config = dict(
    num_hidden_layers=16,
    hidden_size=192,
    num_attention_heads=3,
    num_key_value_heads=3,
    head_dim=64,
    intermediate_size=768,
    vocab_size=2565,
    hidden_act='swiglu',
    norm='rmsnorm',
    norm_place='pre',
    norm_eps=1e-06,
    positions='learned+rope',
    rope_theta=9880.0,
    rope_fraction=1.0,
    qk_norm=False,
    attn_scale=0.125,
    bias='qkv',
    tie_word_embeddings=False,
    parallel_block=False,
    init='normal',
    init_std_qkv=0.0361,
    init_std_o=0.00636,
    init_std_up=0.0361,
    init_std_down=0.00319,
    optimizer='muon',
    learning_rate=0.00634,
    lr_mult_o=3.0,
    beta1=0.95,
    lr_head=0.0136,
    max_grad_norm=1.0,
    warmup_steps=200,
    schedule='wsd',
    decay_fraction=0.805,
    decay_shape='linear',
    final_lr_fraction=0.0,
    batch_tokens=65536,
    max_seq_len=256,
    doc_mask=False,
    z_loss=0.0001,
    train_tokens=624800000,
    max_steps=9534,
    dataset='wikipedia_en',
)
Each number is 128 + 32 x the weight over the matrix's rms, rounded and kept within 0 to 255. Layers, rows and columns count from 0. Numbers have three digits each.

# gate: layer 13 MLP gate, 768x192, rms 0.185, rows 79-124, columns 0-95
# up: layer 13 MLP up, 768x192, rms 0.185, rows 79-124, columns 0-95
# down: layer 13 MLP down (transposed), 768x192, rms 0.0455, rows 79-124, columns 0-95
gate79:105213092092069181115096168134119136190136154127103184134144158118132119188128144111154081104122133137034158133062107159119109152172120172146153124173067147077172134159130125115170089141132156167132120056070131123077128129142137074151136114166111142130152127138123082085207118150176132182
up79:169113132146180126173200116120127144155096117195177104130149116139133178095138108167108153112133120095074150171148192119090130113156123120163096088134138146096176143120100103113152088150105143160082166125169105124122117177114135143156074164080083130150144146071136130137137138169158140128
down79:100168125108169075146131112145131159117142047173148130205146177117130125090141110163126090069140165094089116076111154084184151125107136117095063106160126141091154144183137174159106160101096170072134089145110136172121103179091188119130100121136140176145070128155091178093077132086127168166
gate80:147140127136108152118124129090170143124132109174147144079164132156059170121123147106147116151135145076137064113120126160140169154157149136079107140164066094121101094149125126127169112109139091096134139120109127130146140172134136121138097119207123093153147144134128098128156093073085192127
up80:195112137148160158113151131150115152137175101145104186107169103185119077113090142078111122127125124143130138114124122126100057102085151181086134125123086061125106101136154131126169193136126125125114147156122083101081092158114121165122126061159153124152094115104073111104143093136133079078
down80:136083137156114092133117122124117088143129155112128119111108088154050198126157127118136106144137152113143145077167122135156152100137109068104112118132167117094126110088101172134164086093171170066127151127147150157161153110124133138132147128116077087180174116137167117147134091071156148104
gate81:159158086105157107117163132188126132182015119149134114123162154104125158099139109121111121096138222101152125171156162106187170134137171109161138122159103161171160155166089131136144147132190170130136136097148110110081058108140134154092099118147083198192128157116056106143129136091145130157
up81:111105112141195094052121107125123139173104168176108169111114168149118101168106154112130098109177160081101136131118113112107142045093135105103150112126148105158107141080120130145113160148078145136096148141122134164168145140153106129128150201165140047136112168142175091090071082120108151170
down81:105096177119101133171142180141116124156176138070096138094197089137108137143075193086156142158163161169097191072123215142166128157116135128117136103146171117064104134182117111127108097115110090206149125067130119114141150156118098142119140150124109144072154036140044146097146126151096162132
gate82:100159106147091076097159149098133143131121143136111137026117131116082176100123152115130148195150151085128152128128135123147175082097107141145147139095135130163105094132151137110139149132139049133113157136099119128108111138090117146103136091144100094134165143127145111088068150156126106125
up82:134189147092134174065117113112116128132091150036126120132147087108169119078086065153126071140158130139158159177117108096142086148174170141091111099158107058076113186179124147119155127082126127113118123108160108090162099095135155091139155163145084180154126124105101121166118156098119132065
down82:091111118166073106140215125148140146120176086143126103120113164097140187175130138125108128108146064130124100134185140069122152137095106081175150121135109153135085093094147127122088146112119117129082121180123153114144103135103137165147155106120112136127147140167125120148141070174112110147
gate83:126155157088172183060100126108149131104157153147163098142088095093147079206165120159121167145106120177115116183106078086112168095186164136109086120134140116082098194125036127124113155138156136090148070120024119105146157182187114137095122112154133195218108144174119149114124131096120153098
up83:140107181115083110138077191073124104118144161160133156130158163103116082151114102091125096164127136109113189124150115152158110152094113115126096095160180127141071147083126114149150112153177131141111083125084111116111108139056091151146186155125098150093141148109115085197148165134103045113
down83:117094097063155095127097159131076102152105129095140146126154143122094079171145082159084131116141147172154101111158131089081122039151128168130118132205146151110112163097138158107111150089157127125115138146104133117123095098143104094126134110136121060166131198135121129109100153157099158152
gate84:088115115098154076089102102154146117175136146127165137114188145099146130088122215071105149135156108127106168153169135057133066141131147229147097175126161056151113072131108114118139135160122164122100163143138086068108128098113083119136103112100109138102094124120107129137078140096170139106
up84:151141153156091138124125123157089162122144082104161088145125142186114167135121119122093118127109080110107151148106077109122179147169166125152130114126132094073138139110111217161143091161152132101182132145196088105137121139224205081094162102059143143133110135085143135107072080076111106147
down84:117101146145152101091129132161249104100128086106100120121168137104164083114156176102101109162119114106102056141076132162115198098142094120210144136133102144130074123128127118146079153118070116151147114109102180084120174161100212119115110133126109078158120075096082159120141139207124133090
gate85:108106138094149144106091100122108101077088139120137139159079041087136138178136120115163149152120123191111086103132107096113098189147151127117101132203172118087137084119124100172115106203132084099108157141089159141071127164096101096177129158080167087169159131082134158127108099121119089106
up85:135136146097119134106116130113127113110096103124115161102124112127083134107155149118166105117062107194100178143080163169138105169121174106159114116136137118185099117095118121150090147116096142126087175203114192072144130123123085098104107180098138101095143128136135121136172118116069181124
down85:092121106170129068136082182081151132112088142161112123164066154083137129109131149152066125130132105131126183109141096166053110096123179143136140073131119100141073121127064098137142120088122135093105161156116174125137039100146142120113106087112120181135147153100063083147102156149101111083
gate86:151103176151126192177162107068118079131096133134086119162134095152101112195127148147080169099083138206164186149214129114118127128119225087113101071076162181191115075126107138154127099123202105128171167057143073156122170078134120159114153092144155130096118111113178165136111122166142141152
up86:150122145094126149068109164101083114105160100158138144133188130166118151102114132123161132151121124094098128086123116090123097142112100150157140121102134110140123132209095149170120148099142117170141121147144171088131143170112141104145131184130184204127116157093161072083121100149134175172
down86:089121102123107060147130153162155178165117204155104171127112106101109148115109187129099099131088108118117117113098111168131132165140174170138071147128123109136129134106129167165141155116064102140099139114128094117131147096093103159160110181132154086117095130121105099137185156141161107168
gate87:130105136089195166146151121130140127108158113104168104181173125151074156106143137118072092120106151139113140116086161147146112197160100137125175087163092084163069125112162192101176128118127123162148147136032077086099104108085127021190128130155115138189143135177106128131090146139172127096
up87:185132126170139107111129127129116076185134138145110125105159100145175069122070117100131183200180123096158070103197090122104142091093102117173121178112123107128140133167045033079065153193180145117154126135168101123168163181161106078099130108129094130105145131104134190122114120129120138175
down87:169146120160131099115084117125165092094247171129099157156155129129141076123154091175168120140124154141105138195062116151167130146166105143115107148093139154164126140142134065076147148125131116130112153147091134125154162141137141137102177200151136164137137112111151153106103092124130146123
gate88:184091128146107129122104203189230114165119209079090121120201079137110150146105102184197100072123138099166154147137125148155092148131129110130152129117129088150109115134151164144048117159087107158106120117167087187133097144070113117089119133131127067146149130116154087142127125125085119115
up88:162082087084146111133128189127140142110159091121181034143140124166106187148144070219096177146134136093130141157122127156118105146125177057114116105099155101132084147141134147157110173143133143134120145122153122173152147160161079156071122107146108142201096147179116105125115169108114136102
down88:121170122102129104168177126113150109086083058197135131102139111131080098145224133149137193088167123169165098101125109177204128128099120179136199075160117058135169154124146153115150085177106085136119089105171129143124076089135151148157142164054119115046107104098090124127132164150074099126
gate89:101106103141115130133139130130129052180183104094156137162114173164155148092182123170123064125161109161136177120126184117176146163119142119125100101141153153139166125140204140164104138131080106139103105084110158150073080121120136151128069095120120134123149128079119155094157125079198144111
up89:085091116136076195114146102096101083095106097124109156099117164115061154174082182078108054161075122084191133107151147107155124150063178087161156127084124128173126108119102136141145124171135078095169167112122115105194062066152130170145102156148118091140163117109122141094110125163167177118
down89:116122101109159161197100103207125132092160118162085140093109122138075064068092100110145144165121083172214196165073139095120131151099138097102144105117103149123108107092119122151127078114151129118101133131114125160135178114179154118131115087160133102139125126135113142102127130101166157101
gate90:150184139194177130169072164072069136148138097124140141152163124154162108148148105100126089159153099141105091181121191065160128069096163090140092080107128120142114115081124147159055119059134156136080187139116145088156082169161145092083114134132131114150119090063136119148114067114040142090
up90:150071080090171143174175129129102183172123137118135067100150111146085085104121110132114125177182152099114083082068155173152148113097133114137124149105158113109162113124190133209126117175124099140159162131161099139126118137095141081126157126130139147109144111094050086127196152095215091159
down90:156145179120106092143181110153000108110160153163139135144131139150127117124090145160107158138166032143175086156087114085045098118118041121136152170104162168111153115076141095123102145122168152108106108132114071138175174129184110160157110144219178099183154144098160135179126103153117156081
gate91:117156133138132123120112066165115141152126095106160154108067104107089119068108107113126152129060129139127156099084125128151171112155108074095157130093174129122167075145136198107160121195106097171126117079071173118160090164108141180039165106116099111119093153075109109175128153109057136134
up91:113184097122080137168096135117153166133159163209105123097102114114183143142099148145145159169129105123143127109139110127188133156115149135151136125127148096133086154162091118125168148102116106079160088107169155146185119056061173124120143168152168085170105135134154098130121113164124131120
down91:109074168115149111087152098156146149175145113111115151089126099137138129130084165107110132174151124071148172170155073117150134113154153110096101131132158190150128070104066116164173072129058089153198113185129159096079147112090178136102141176148138082130138128151127141128104168117074134134
gate92:183141136096085118078152143121131141152165129148137067128102097114167146192142105072081157158149159126155189084140071134091061154130156128105121084105136120117126135128155130173115146144180142083160195096142199162127054186123155065158156119133172084147201112140134135138100110111097110129
up92:055060129131156185129117108165082100101082114186129131154180129164116123151193137116145137100114088178145157081112148108152101118084161083108109187128113157141106068152152119143135099114112112124181127151137112130171146187151138125114147120136069109130085138144121160153133098150199111100
down92:117172103133143121121089112109066152136157138099094113081093094114166145131148092139094135130158217133118142074122106166134137108165100148165125161105115125166129121128156120141157112140163138103134119106086164147126115100097060222159160173095147083154166135121150135117128142090126086129
gate93:133095140102149111089118115111107147114141131121167188086168174134142127188124108162078190066107120081145113142090182112146089141137151099118140143098139104072083112136124104129118189130100078097112096172125170148116111155074106128103162110153130131135128114108117038172142119113116139113
up93:190084083102085192164113116116157121124070142132164117094125124062162088138101091152075128078128159161159163127135117138107166124058058135122142098105152185125117136089116077079124169129076109134074123182120107122065118165119121155152146090124110138148171116121130077140067164092044160136
down93:161164128165132119050087144105175122121160114136170124081136133095138102103158122045137175079127099125168111101117114133125101093080155127136105143076124149137056133174070150168107141130134148119130114120135114186084180137129088148098105138154094104130086095146161157091141143168169133152
gate94:097101098132088082133142124130117162091134155116080177140133124110181087091160096163141139169130138148116169061118131121098097115158107112130152137130160178119150157144086142150126110161063192158117074158156137116135161062193133118158119137155121151107172095156117137183106130098134103131
up94:177132139145115121120135139137104084075134188130117125131155119138117107112150179163110134102096144150115138111139178143126167119146165082152125160154156140106098149122146124130151076086120107153160128152120121156142103110123134129118162125136119122129156174092132071133140146127153145116
down94:090104131128111122144138087132154148151076142106135126204141093108117104087109095170141144137131117154058098080081179105116131153083099095136128176128082127161089194157143157171126199176081133142159097138093156162131135109162106133158124150095138197153167099126158111156122120071167129205
gate95:168083104132137060116098149109114130089178127125144164171159128139131115184101129119108114097171187096118133105127130091115155134123113150139181146037141164158111107115116082118145052077031061163126101084126102136161118133142092109156091176160111072109168148160072200152126134081133069110
up95:098197114101124131109165112158152157097162122071100098085084124089136157106141076112148092140144163107055139167167087169110122169147060153091118095141183138140189168103135180117127131126047152122129160183091139125146148129125129125166148131072153140095081150113140142093121142170117099145
down95:110102094144120113071147059138166160129156111169063114168176135093185218105124101096132163083152115075147114165069163146115155112092146162125129150145130111102105178095131198103122112074121156116106118165128104150155134194114115109157159114118106168087134112110109116124126071130130130158
gate96:088125092081090144137089087072138127135132165115139119109132158105131166115097094149112192191183096147091088167107086152134193104193085124108096174129134070134045107139119117169144076099117153062146158137108126108105131202064135154118126180057166117153149100115115112162131196126118127178
up96:163099085115120112146140157140238193153110121141120082147131171073173103209136114129109101118162142087126107103123137124156170122064190152119164132179107150142150196156138098155209112129151157152134113093122108094094149055160109205215129098144114190138165117125181167127146104070137136225
down96:156145161155124166109138168097144130119118139130229153120209090148124124123120076122166109154124095107156129178136125203183178199115142168118103127149088128144166127136145085101114166123101148184076141115045087176095180104169098148060096152138132132107146170134111127106162141105144128112
gate97:154139145099092061131084133109136089091190143166087170095135113119189138134110107062123143134086116090140129144111130108116107154113138168051122128184101114139157135102127197127157129112175097124101162079143081146144158095054023122144142075097134191119140117176141124123135198111145122125
up97:103140056107142161122176113107029156143102136178166175141110127110109108103090094096174141137134115162100150108127098081137134120099084085149129125111062113065216106157150159126139160110144113174144130100127106110127107167124141143047090144138132055167163153089160147126081105138089119141
down97:112159136114100197132092075116102133182138139111139169152120090093138164124103143170098127154184121124133136119148111071110172151198106230160167139151096085099098145099161134189168198096111172180166080140134131157127125105062093081181120200162181211143184179107116067171111118124168126113
gate98:101148152132141164134121166134128142167167129131159138152158158124063137124182081066142115154103091144147127122156108140080105085119038111163155175098199113176109151129079130144103071144140128111102197162112131026085150087166154154136124113168156171043159091119116138113106129161120125116
up98:130137083113094133072113127111133089224150155132097139092163142143104179110100094133127127119127124148070138099096154110075106122106065136075137085169126174106108120155141121115093122087133109118106063153086165151159182195088121156097171130108130078215083148141117156138157113138212117123
down98:099202096135171155080102144120094136157115155143097083135130098126188063108142134130170164126146173122147121127150132149133103144156126150126144119096138088178106169102140089154123081137174076149100122128156090132134104077119119119118145159143114167098191118164183129146056190073167130201
gate99:121166169113181083141173132108137138134131088078113099128172173098176111114160107103131076188137133186132149122095076141125131083113157157100131132138123136108138174085091085127106115146134098142135108165159088116096071054156127150137148194135126065122127123127200172201204160149129119154
up99:115140106190141147138078156182137065152091124096109094152146145128107104070174099127139108190167149129182180113077088113158122161058109106068113134184147127119142108133134128121103108131125169153123121119099133158139179135149064154137124114121130154124135149144058142138124127097153128119
down99:134079125062134082132110170112137158058162147116148052099162082141132138225176171054152127120093086146106126128096190046117155168126091082115097098099108170123143111111096153096117118110178086167121152130134118173134186100108190134161108150154113166163139122138151124100086095137146156100
gate100:130097160073124118110171120199079100163060075098137173121135199113152140191127114110164150120111122113185132147099132120085145107077131132091097128105148128107126156094141134130177198205088172178148111139127112143124114169119202176114179138130108094134154167130141129135160139142170142070
up100:129142075125131110056117084109129114140115106147124154114142171114122163074071157080082135147135110143110090117196105177108124138107076143171188110149160118129138188148148176142132102092111147125137147163120133092098166102118091126152199121124138167145151123118118128191149104110142149098
down100:170158163113113092146126146111093122084118178097119064163170092139075111165148119126146115104120064111104172148078111089189097139123099127155136160108122133152105123102113138089120123128109144128157193111100142142085199102152081112083155148127113142148095110157175128138164151147067085068
gate101:142123084125066111088141086130130138148077129090142095119150100151119154118108115145131117115099126152119109099123097132156132171083150134138119129166157148109115130128125060147158160136161159166132103148084092115127140126165144104137099117129129158088133147110076126105139092101151083133
up101:098105068147151091106130105109166118134126129129154075073171146131151132103175114185124144137142144173096138145121119099133100135063140107174096100113173148119109156139144119140107096118119095135091129136112075114134086109164137144144140099165185149166116141135163145150120146157090096154
down101:172099130139100116115120113077184164142156189172115087174117055088159109145167128160141119108089133137111133100136196138200130079118139158124090161160137102144143175100092115140104126145129148202169098063170129151134116126175118111135136112140082162105109085138120151102088158088124122115
gate102:165127197176111119149181094140145176113144117093129140185129135097152144161117124128125149180124144148107103151213111104185132116134161158096121082159172131185151096094126113165197217080137126136142096134028127149135133117131166095108101106185109123104151057120185103085129116092142090109
up102:164145164149120135139146124153091051090164110107151172163153088135142131103138180146129106116146141138136163135120094116161169173114070155104167075190077172155132062078098148151139166126140165158140054121181095137085076122133098128102140172107135130138152101116133092096093099139159069139
down102:090104129174170140112081076166137138135031099112137133139151114134168168113071164150148135077169142149095078088143149146101142160112146185142099114085104128154104161095172161202094151157160111163128068122137138170119151153154121094154147115115078129096198171077100095127124129105154146119
gate103:115152115087150122049127102147132145081115124172165205141127071179166147120076138156115172145124167057079137144128151099090105127146065152091133135196113073098137146101100075128169116113091084130070152170146125119122083161128083135106055096074110123177174131106116110125117178157170136105
up103:111177143188165139140139133105075139158133164118092133123121109140174186082160119131132121116121128106106129071108143124087136133128136082120148130154152120087142128109129106071109135107172130148124182130124134175092112211140169114068108054102136089128168106118147065122103145146157130168
down103:110139180095086144155078122097167108142115159153125163143143142089109120142148151093121106132096146115137162111103119135102092128152125112132150159087165144106158137127139138164094139072147130107185093158061134142156108053166098171170102130104108072134123077103130097177121097134093109155
gate104:104104101156091103130113107093121073145151133107142129093132138141173138067097101109111097129163152123138117103117115107165122104161163092137165101133118160098100138130151117123161202141149208160115184075136068150151123146124135139121176069149140141198099160099117163097069146138144045146
up104:030121156141189203183103116182114203146089158069134117085145163086132099089101098118137126145185114121129121162087178163102099100151063176147167153148080084184102154153191176150118161104207151124083095084165078138126043107131131105119121090143105147158133127069098181210176096128118113136
down104:145061095144074168150147140157090060121117134104169083123192142133181121200139111109082123092120119125099126141146130103078185070138109090124142167127141158102138084155120138132179139154167123105151154105140197077203132117109122143137146135119135176129103085170137058037124189122165098165
gate105:049094096190133075091175093121172114145131153135117112114103125137087185150117108196112158117068166123163147156127146109101151129099086118134122119181186130153126114189137149132116165115120204168104154127166104110159122134206125111143164146143124154143101129069123100114143101099091129145
up105:135177163070150142131106138094094140084159088071101197107126065166129069113100156094187099072187110128107117139118165174106094129103143132189149207072046107127073072107131144134099075109148098162142154138090160185107091113036113168109128093138146132174109110150141186109063165172152138113
down105:163133192185178150142125126204053122131127121071137103142142108147166168142072129147151123146128152147157059159113108148155100092143112112113101161124145139122117196110089094097156166116076172125153101151083087120090150146185198103093104145142086077123112161096064118178141181068128160108
gate106:093179125143102157119108096169091124150196088084131115102111102071115184136090145121105126133055167124132125147114155136106067051126177122083151172153178148114156120108108124135155126145125090136101190066090081110113141137109124116131109152162132075106161161147150119090204146235098151092
up106:055109095153157087152087110095159134139187134138124118150169116154140114114172145124082149172148188107140175143174094127110133107095168132157144160115093137159116145138093096168069135102105175115135105116089079134124133174091168119164101130078173097113107132106119162175080144150107132117
down106:155142137122130130205139172202166135118120160104143145133127164118107155165107146096123105117152108148194136166177118125097149115152145085186138152066132150094120099123095165126120122175180102164095099117081142084158149088174137114157141081150120121139093123138178162123145147142131094101
gate107:058115115113148142086177076119095201159183122171167184147154137102153134102124114105092153114086133140149086112110103125146133119109117114183138116142115156109143168097129149188106160132117161167132138101140120155079105128154119164095132172107131085110121166138162102092090124115159134209
up107:135151127151151120121143163094087149123142129152074132169118106114115117134167117090104202127107091187184161155148105071166125151164134155128095112144139147131131126138149136109128100114108141071114172077125132111126112047096108112102180141104150150144139137137118139100128096124180105114
down107:131094151128137130110128103101105133106146149116153120088124106133168131147137136145091153116168144144142097124102161118140147147115133081138112162107143136160096188201231109169106117126113125118145133161119162107114116162175145148135106148127096102144116140131139122097141123106110093137
gate108:157177178142155149188139072101047165143132137116166157126091156096075097116127058100139169148155130136156123152127164156115141103115151114098093115174173105147070126097107101146149119158060138151120130117143127115131172146092142110142134107122131096113161172226136096096087105167149157130
up108:149128149122177103172148140115145102097107114113095058129081155129161138097120141184118112190096112127103129173119166146140138120106074141105111131174117136121148071123116115131121122061100120101042121139059123141159049048054125151098158142144081101157167152086173072151094083120129032153
down108:157097099161171075090163225103190176149119126134173119127066090151111110138118167065169134143176111103136116129104133142161136127133113094153115090118170154090161129152078172156110119129117094108176077092182146102174141178073114142138109157176089163165123078137146151110124178186109113141
gate109:109139151119177095184159131146156099087173160146157130097126106156069136098136078105158117140100170133124087100121120136108124159082122095121140137122092107118148101115099115170174098117126165093068174140162127135082200105113061156172152077126131109126107144113129102120135124150088135119
up109:148135115102128118109108088102160127108107187101148121158140170127113162127127134117107148109171163104115099020135162186127153115140142088160142109158121151121120165137138131083185132123189104086152103125114192111073130102126115173134153122152166091015194174080121089080136143147143163176
down109:160075145180098117161145131134001165188128094178113101138124111117099132149143144173148074115122162133138162216103099143100064098083115160137098168135166104078115212053119137131085132121066098207115178102095122103221123147098160098161113139120122125173096128150087122171082086165051136070
gate110:194125139126116182093086185097127106151185116096164061174085164154107120147120134107080123080139146056150175093157069165161115128105195100132139125093203119106123120098146100182161133126122079133156125163151192109101137158054155128089083161122088094137177125109189068159179112151120179144
up110:045104165177201166125168152163102145098218136155173090126103107080133115086103131084112148102134118132130134093088111145181058134109157164172173108163155121208147148117145159080120102142110065103128144119119138081165121095140151147176156103161118126172109131174156142124117152114141091144
down110:146167147131078099083145109142124125144125108113127108095092104161120113066170122119104168136087084113138133124163173172154105119081112187123110012151131153170149113089077127147153157131170121135156147097113143187055190198145133107114096152087118139138205079169114122154093190095133088146
gate111:108133155113162123194124149127127086105120136161068100131165167195128144102111144121072171089119072152169109170137115114101117119167145137069152137100149110139106140147174138137181142122146111163122162066102090124125179189158065097125150132096159075116092115127180103105146136077128150142
up111:106087137148171151116099102143129106130142181143129134135098163072145167195160075112117080115131154127153162142125175106140188102146125128163078142116077151085082155161142133189142079125109130088122113086120104116143146155136151088118135132124156144066103124094085171113173098144139164130
down111:071072109142119167135093081174140120149145143162069145142106112124139150141085118121152156123128116101142121063104124160136170147155185116159158078086154122165177108126123065114117105134126118094169111116180167104133196050141117137121142080115148154180124124127117108132180136060174100055
gate112:173192171079115186152144098188132091121179139110145141140091091155136094112165158083086122111183141153095126116126044134089123154101118106166091151164164135107165084124142116135087057175104121111101168139079133122123140129083136105114049123109191107157158122150198154123113119149193100149
up112:072075091167128145113161200135091159121153134144176091134129151108108111204187107127133041209141067186100110061098144079136120103145084090131034135123125164149192170125112142089116104162112155112166108165118221157140166195150162162198114145159146054077132101106072127134116136118178077131
down112:167151173141125087111115133146103131144146188142143182117101162121109039166069184186116092122162167126149055143139083174070166120057142072145121137132098103150162133135104135098145089067158137102163116175116112099119119165196094110113110179173142138163125167120130128172119169174115146131
gate113:123156121076175084137118129125093099150139156130180098133113145106146131135222149216166146058176112190142211115105099125097145089139150112131146113122178146112126142130129167129066142123143129089106156131126055144093146148133133079091109078143098076126123182111149108119101123085149166129
up113:094130068129090112175117174131151160117137159095183141098112069159115108109165118128187211112085180144149166122101169155156100099161045187100107118080144134131123115168184122151123134178128125096121105151126133053113116172083095107151117136140097057095113157133128155128084127101054215162
down113:167172114177147160115113150110048131178095106091066105096129133113108136159141121132149056138111137154161105115195118096118125121134121094157073158108122078169163103111174110163099132177124130147173152154143087117199114144125081091152072168045216134077162120078090130146101115061106125050
gate114:140131118131101125128116138133149110108093086109165189112111121120095147112071141119103078097145090088104115160166151145122097148131086094116137147132164084100133059140109092145118182120142156129084121174147125086131155126139148173119082111154141062124090144146101136148190113130112023114
up114:111192152150118069129093132134106165130133112113098143108122134140152108059102145159121193139096177124104130158109092138110171207154168060173203135130167143041105139093165174186106098171158142139155154088137148110046149133156152135154188173125109174137147133182132078099120182096151112153
down114:136143129121114133096171108095036099178128132111112157114151186147098149133115118097132157138103123173098190142149166159081120181127078171121112101139112118158158129144090154124142121146126117152166095136115073121131097110115103101102084115162166150100119088133126157189129123102150079118
gate115:154119149127113180152157156121146064097109081101117102179127133147093099154132144104140158106127131109139121146098093121113098098123100124173140134158205133138154135143094138067140133136125114159118120105130133149137132139104144171122186141149096214147099107096134121127165133130119143060
up115:120102095148165112190181122142125112139124159121153152152097101116122128116072113142174152095142060143108118093148087123151132123093102144177158157139100130099185180128058059146195128147144106142132165122085133139092099179158090142148093116117108135155154114112149148121112164137086131103
down115:119091164164155184148119179098125120091134134163122111110072104153123100156184102166169149123137120123151120181155071118073106170134180162137162152115138165106068152145140164112113130099114111119148159119176143119128148075133160156158158118112115151155114136172129129151156133097155175062
gate116:155093121152146113150083068137190171115150083149094141134192159110152134155145189166116073094094133173108169131131115176081115174125152184112085079138122155123086125127114150153120162132147063114095144127096152150100150105131161176102094213060120095156103186166122141092098130082117074111
up116:143148063114107124079158133160069131211161094135116121130194172101111098099090149145197186187104141060159144157121115132108168090108162128118147104090131104076118144192124137120115078107103164105128116154146114179122187110106111132134126124143196110130108107130124115108140146166180135077
down116:170129144082107194097121118152063056034129112134114118115105145134141137177186180098085144166081155109135143138125117155118175133081135111111066149159168082120126182170150076117078085156079148151098184142082110094057073096140152093070084199099105106143054100138140097179163110111164138169
gate117:092148089175134208069167125098170137124147084112148107163113121151123112110193158108158088162098097108164130068130051100143125182131116182101167121130089106162173154111142110092154116137087061132037119167064122146128140113103136083149165136156101101139176142159170110175182096187192151154
up117:135139085114095091180179122112103159189188186152087138147131099164129137139148119149137103116083099113060099131114151151207129104147120104099101159138131181093089178151145123170144151106189126104128168165131094127144108139145111110108114122139115090122134166114160124145208184149078130146
down117:170105143109183158128089106217121143104159127115172095096124079094115092125129172178135179148158087188128119163144111126073142121143151073139074118159073118150081115156120147137137139096220159115127131103117129135160133136070060114150097114149153194119066174103186194109144124115069168129
gate118:055107138188065105153109080162096184090093102149164116124035161142148164099116093097109100178131137096091125111151113151095116160138121153111102169137101129116078179100081173140144073087150140137096158170067183134159142135128161106135179128157107093112198096089099157133206108204096151142
up118:113070152099150128165115171168078149076075116133124100123127155157129077131109181107138198117141104152108138117127094110105114163112120164154136152200161135126113118087164152206180148087079086137163182070150096157128122098161101146142141124147181148129181177142116122092101185121126143127
down118:131161160127144114122146132080125109134094156072118107096129057122099057148115170128176062149111067118071085129149081106160148130110121137151099138157112123139137139145118071157059098149113174070188139114165175098116099159153117121097110088099111108085143065165203140102084171099151122191
gate119:128105140106175133125175122125198142125132116105174169120103132168143117106112126067147141154048102153093148179173089153185163168114094125087148158144159099170115161133198184197127161091147129138158129190090144119125114096083128164122182120084130170163141167090170115135098152125113172171
up119:127097117094124134084147201140132095144098175084089159171183153124115089213096127092148107125176086133165169157117182180123149129111133082144131166112136067153225140105100116124086089099134144086170094174134139112110197108144084147149115176152117150103175098152114117152071056115132106093
down119:156169081142145152146115094121003139198156105126142083140176146141164131135166086096099165116127168093163109089110124074148137084171117086146129071170129102075156109145106124186166174131088144168171135073142115122176126115062143106146132132077199118119125100109090172103134081138163110141
gate120:139126104137128102137095100158096201205108141087171136112110168138077095181158090206180097093090120165171155148116104163114116114163123137143166138097118174161100173129067047120090134139101055155116072135171136146144116144098108162060066146092129183123117150130099180139110145114106112113
up120:138162154162090129121126139127157095116114113158118123055123143131102135109145142127096085160146144132127158120103171094190161106109100169136109140182107168135119074093184124141112133152134183139141152115054063102170181120127129118148143133123142066184128163139146110100137140077127172167
down120:164126131124160139154128157160116150112121082074179103134148141133090109142074082183112173109193157090084130123132158119161139177109151120144125129103125124121198165075070175183153121105196108156122117142104135077033123046103105105169190174088123078185140130158158084109159166154110190126
gate121:134057114149144143126104054150162104066129111171146105126143141097111126127100123173132163138154126141075148160150099113090129154099097155159108152139130088107160162140128135141127093107113147156094097083086089142100113121160132139132103056134191112098092176116116131132030133131129187177
up121:082140168152169152104127183170127173139114086072070116148113090157147121087090130097101175101180127092155039148145101132121145113113099134128157147122131073151164154170197098091115117109139101094120138132119115144176148140117096113124147124113157118159118192125142107154137094180175168152
down121:128138153115185165150101086097131153080108130164124155069118175135108130243128132080073127118097104150136175095117163103113093089167102130165100124116136127151070117086131150106119160094097152203102178101128119065105171139143116133146157133085152126088113175146104100111165195104072107123
gate122:057130124116094064070134105131179088132159104048103123138155196147107184147125135124102134131131121127149141099102140190129101108110135132107171140065065145141115139104129135126105149110135155152139155180127169167089085063124127114154103140155125106094128165116125150173163103122156176146
up122:148196108128147119110159074146126158155151156130153114128121099122145128155125134102164097152142104128104148187144150107118128151116152154112101143068193095114084121140151114087140130107164153052184089092191081179067177064105135117095146128139073138120164141143124157087160101116149064120
down122:110094137129089082127153167122127177117082102164140118140136095095140134123114105131133140136126138082166087159148119131169178170104141114111137103091093103193096129148113130152119138093121142153109126144117119165108132131131096078175123151192120129098193126090106143130037131117168108119
gate123:097061126098131168129094125095125161073093140085082093139143095089092104102167165134170128143159122102170084080099107143170144181090156100137176147096147140064061127092108081085145108105090110120149131179158092122092110113141191189129116146082113151158178143094176143135154153165176109202
up123:107169088126085125093165114194053130109129123132163147073147122063095110113113133161154121032106133222113115087135174179119170139133159088118115064155122145166145090162154129117111141108120120135121172088185125139112150140135086089096087139213092124086112118084179077078116183138128124140
down123:058136160158146112162169101117074117158140077149164055125108154158160152128154091056124087093152094099079116132104063106097167110120143095122128116154130147091088129155116110150145058149079092142163108083103075131196149115143102175186093166114102168141098079123083147127125085107179123122
gate124:111108118097183139158145086141164107087140119161178075148162098142141169093080132151101112045089109104115138076081161170072134109128157106069119145145119097132172165121117136166159126178094195089092123109121204127089185083183088114167120042101120117135105126142160113103153187170137154055
up124:107069151071113076170161138138119144170081122064145126098185064145117087095112098090108077150169186100124108106099120163138165158106135126121154137118132130162107106140181130134137146085121103137179080179153133141061069207125097098124152162138128155137145132115080116039111146119146086083
down124:160147120140162107075163159108138152158129151163135135161124116129135131205182165168141133169113141135098165150143077123137161153100191159150131113109054117124115076119123095138144085101187141105152140113091155109091159069140112128148041106070163126100079095172124099125082143082086091122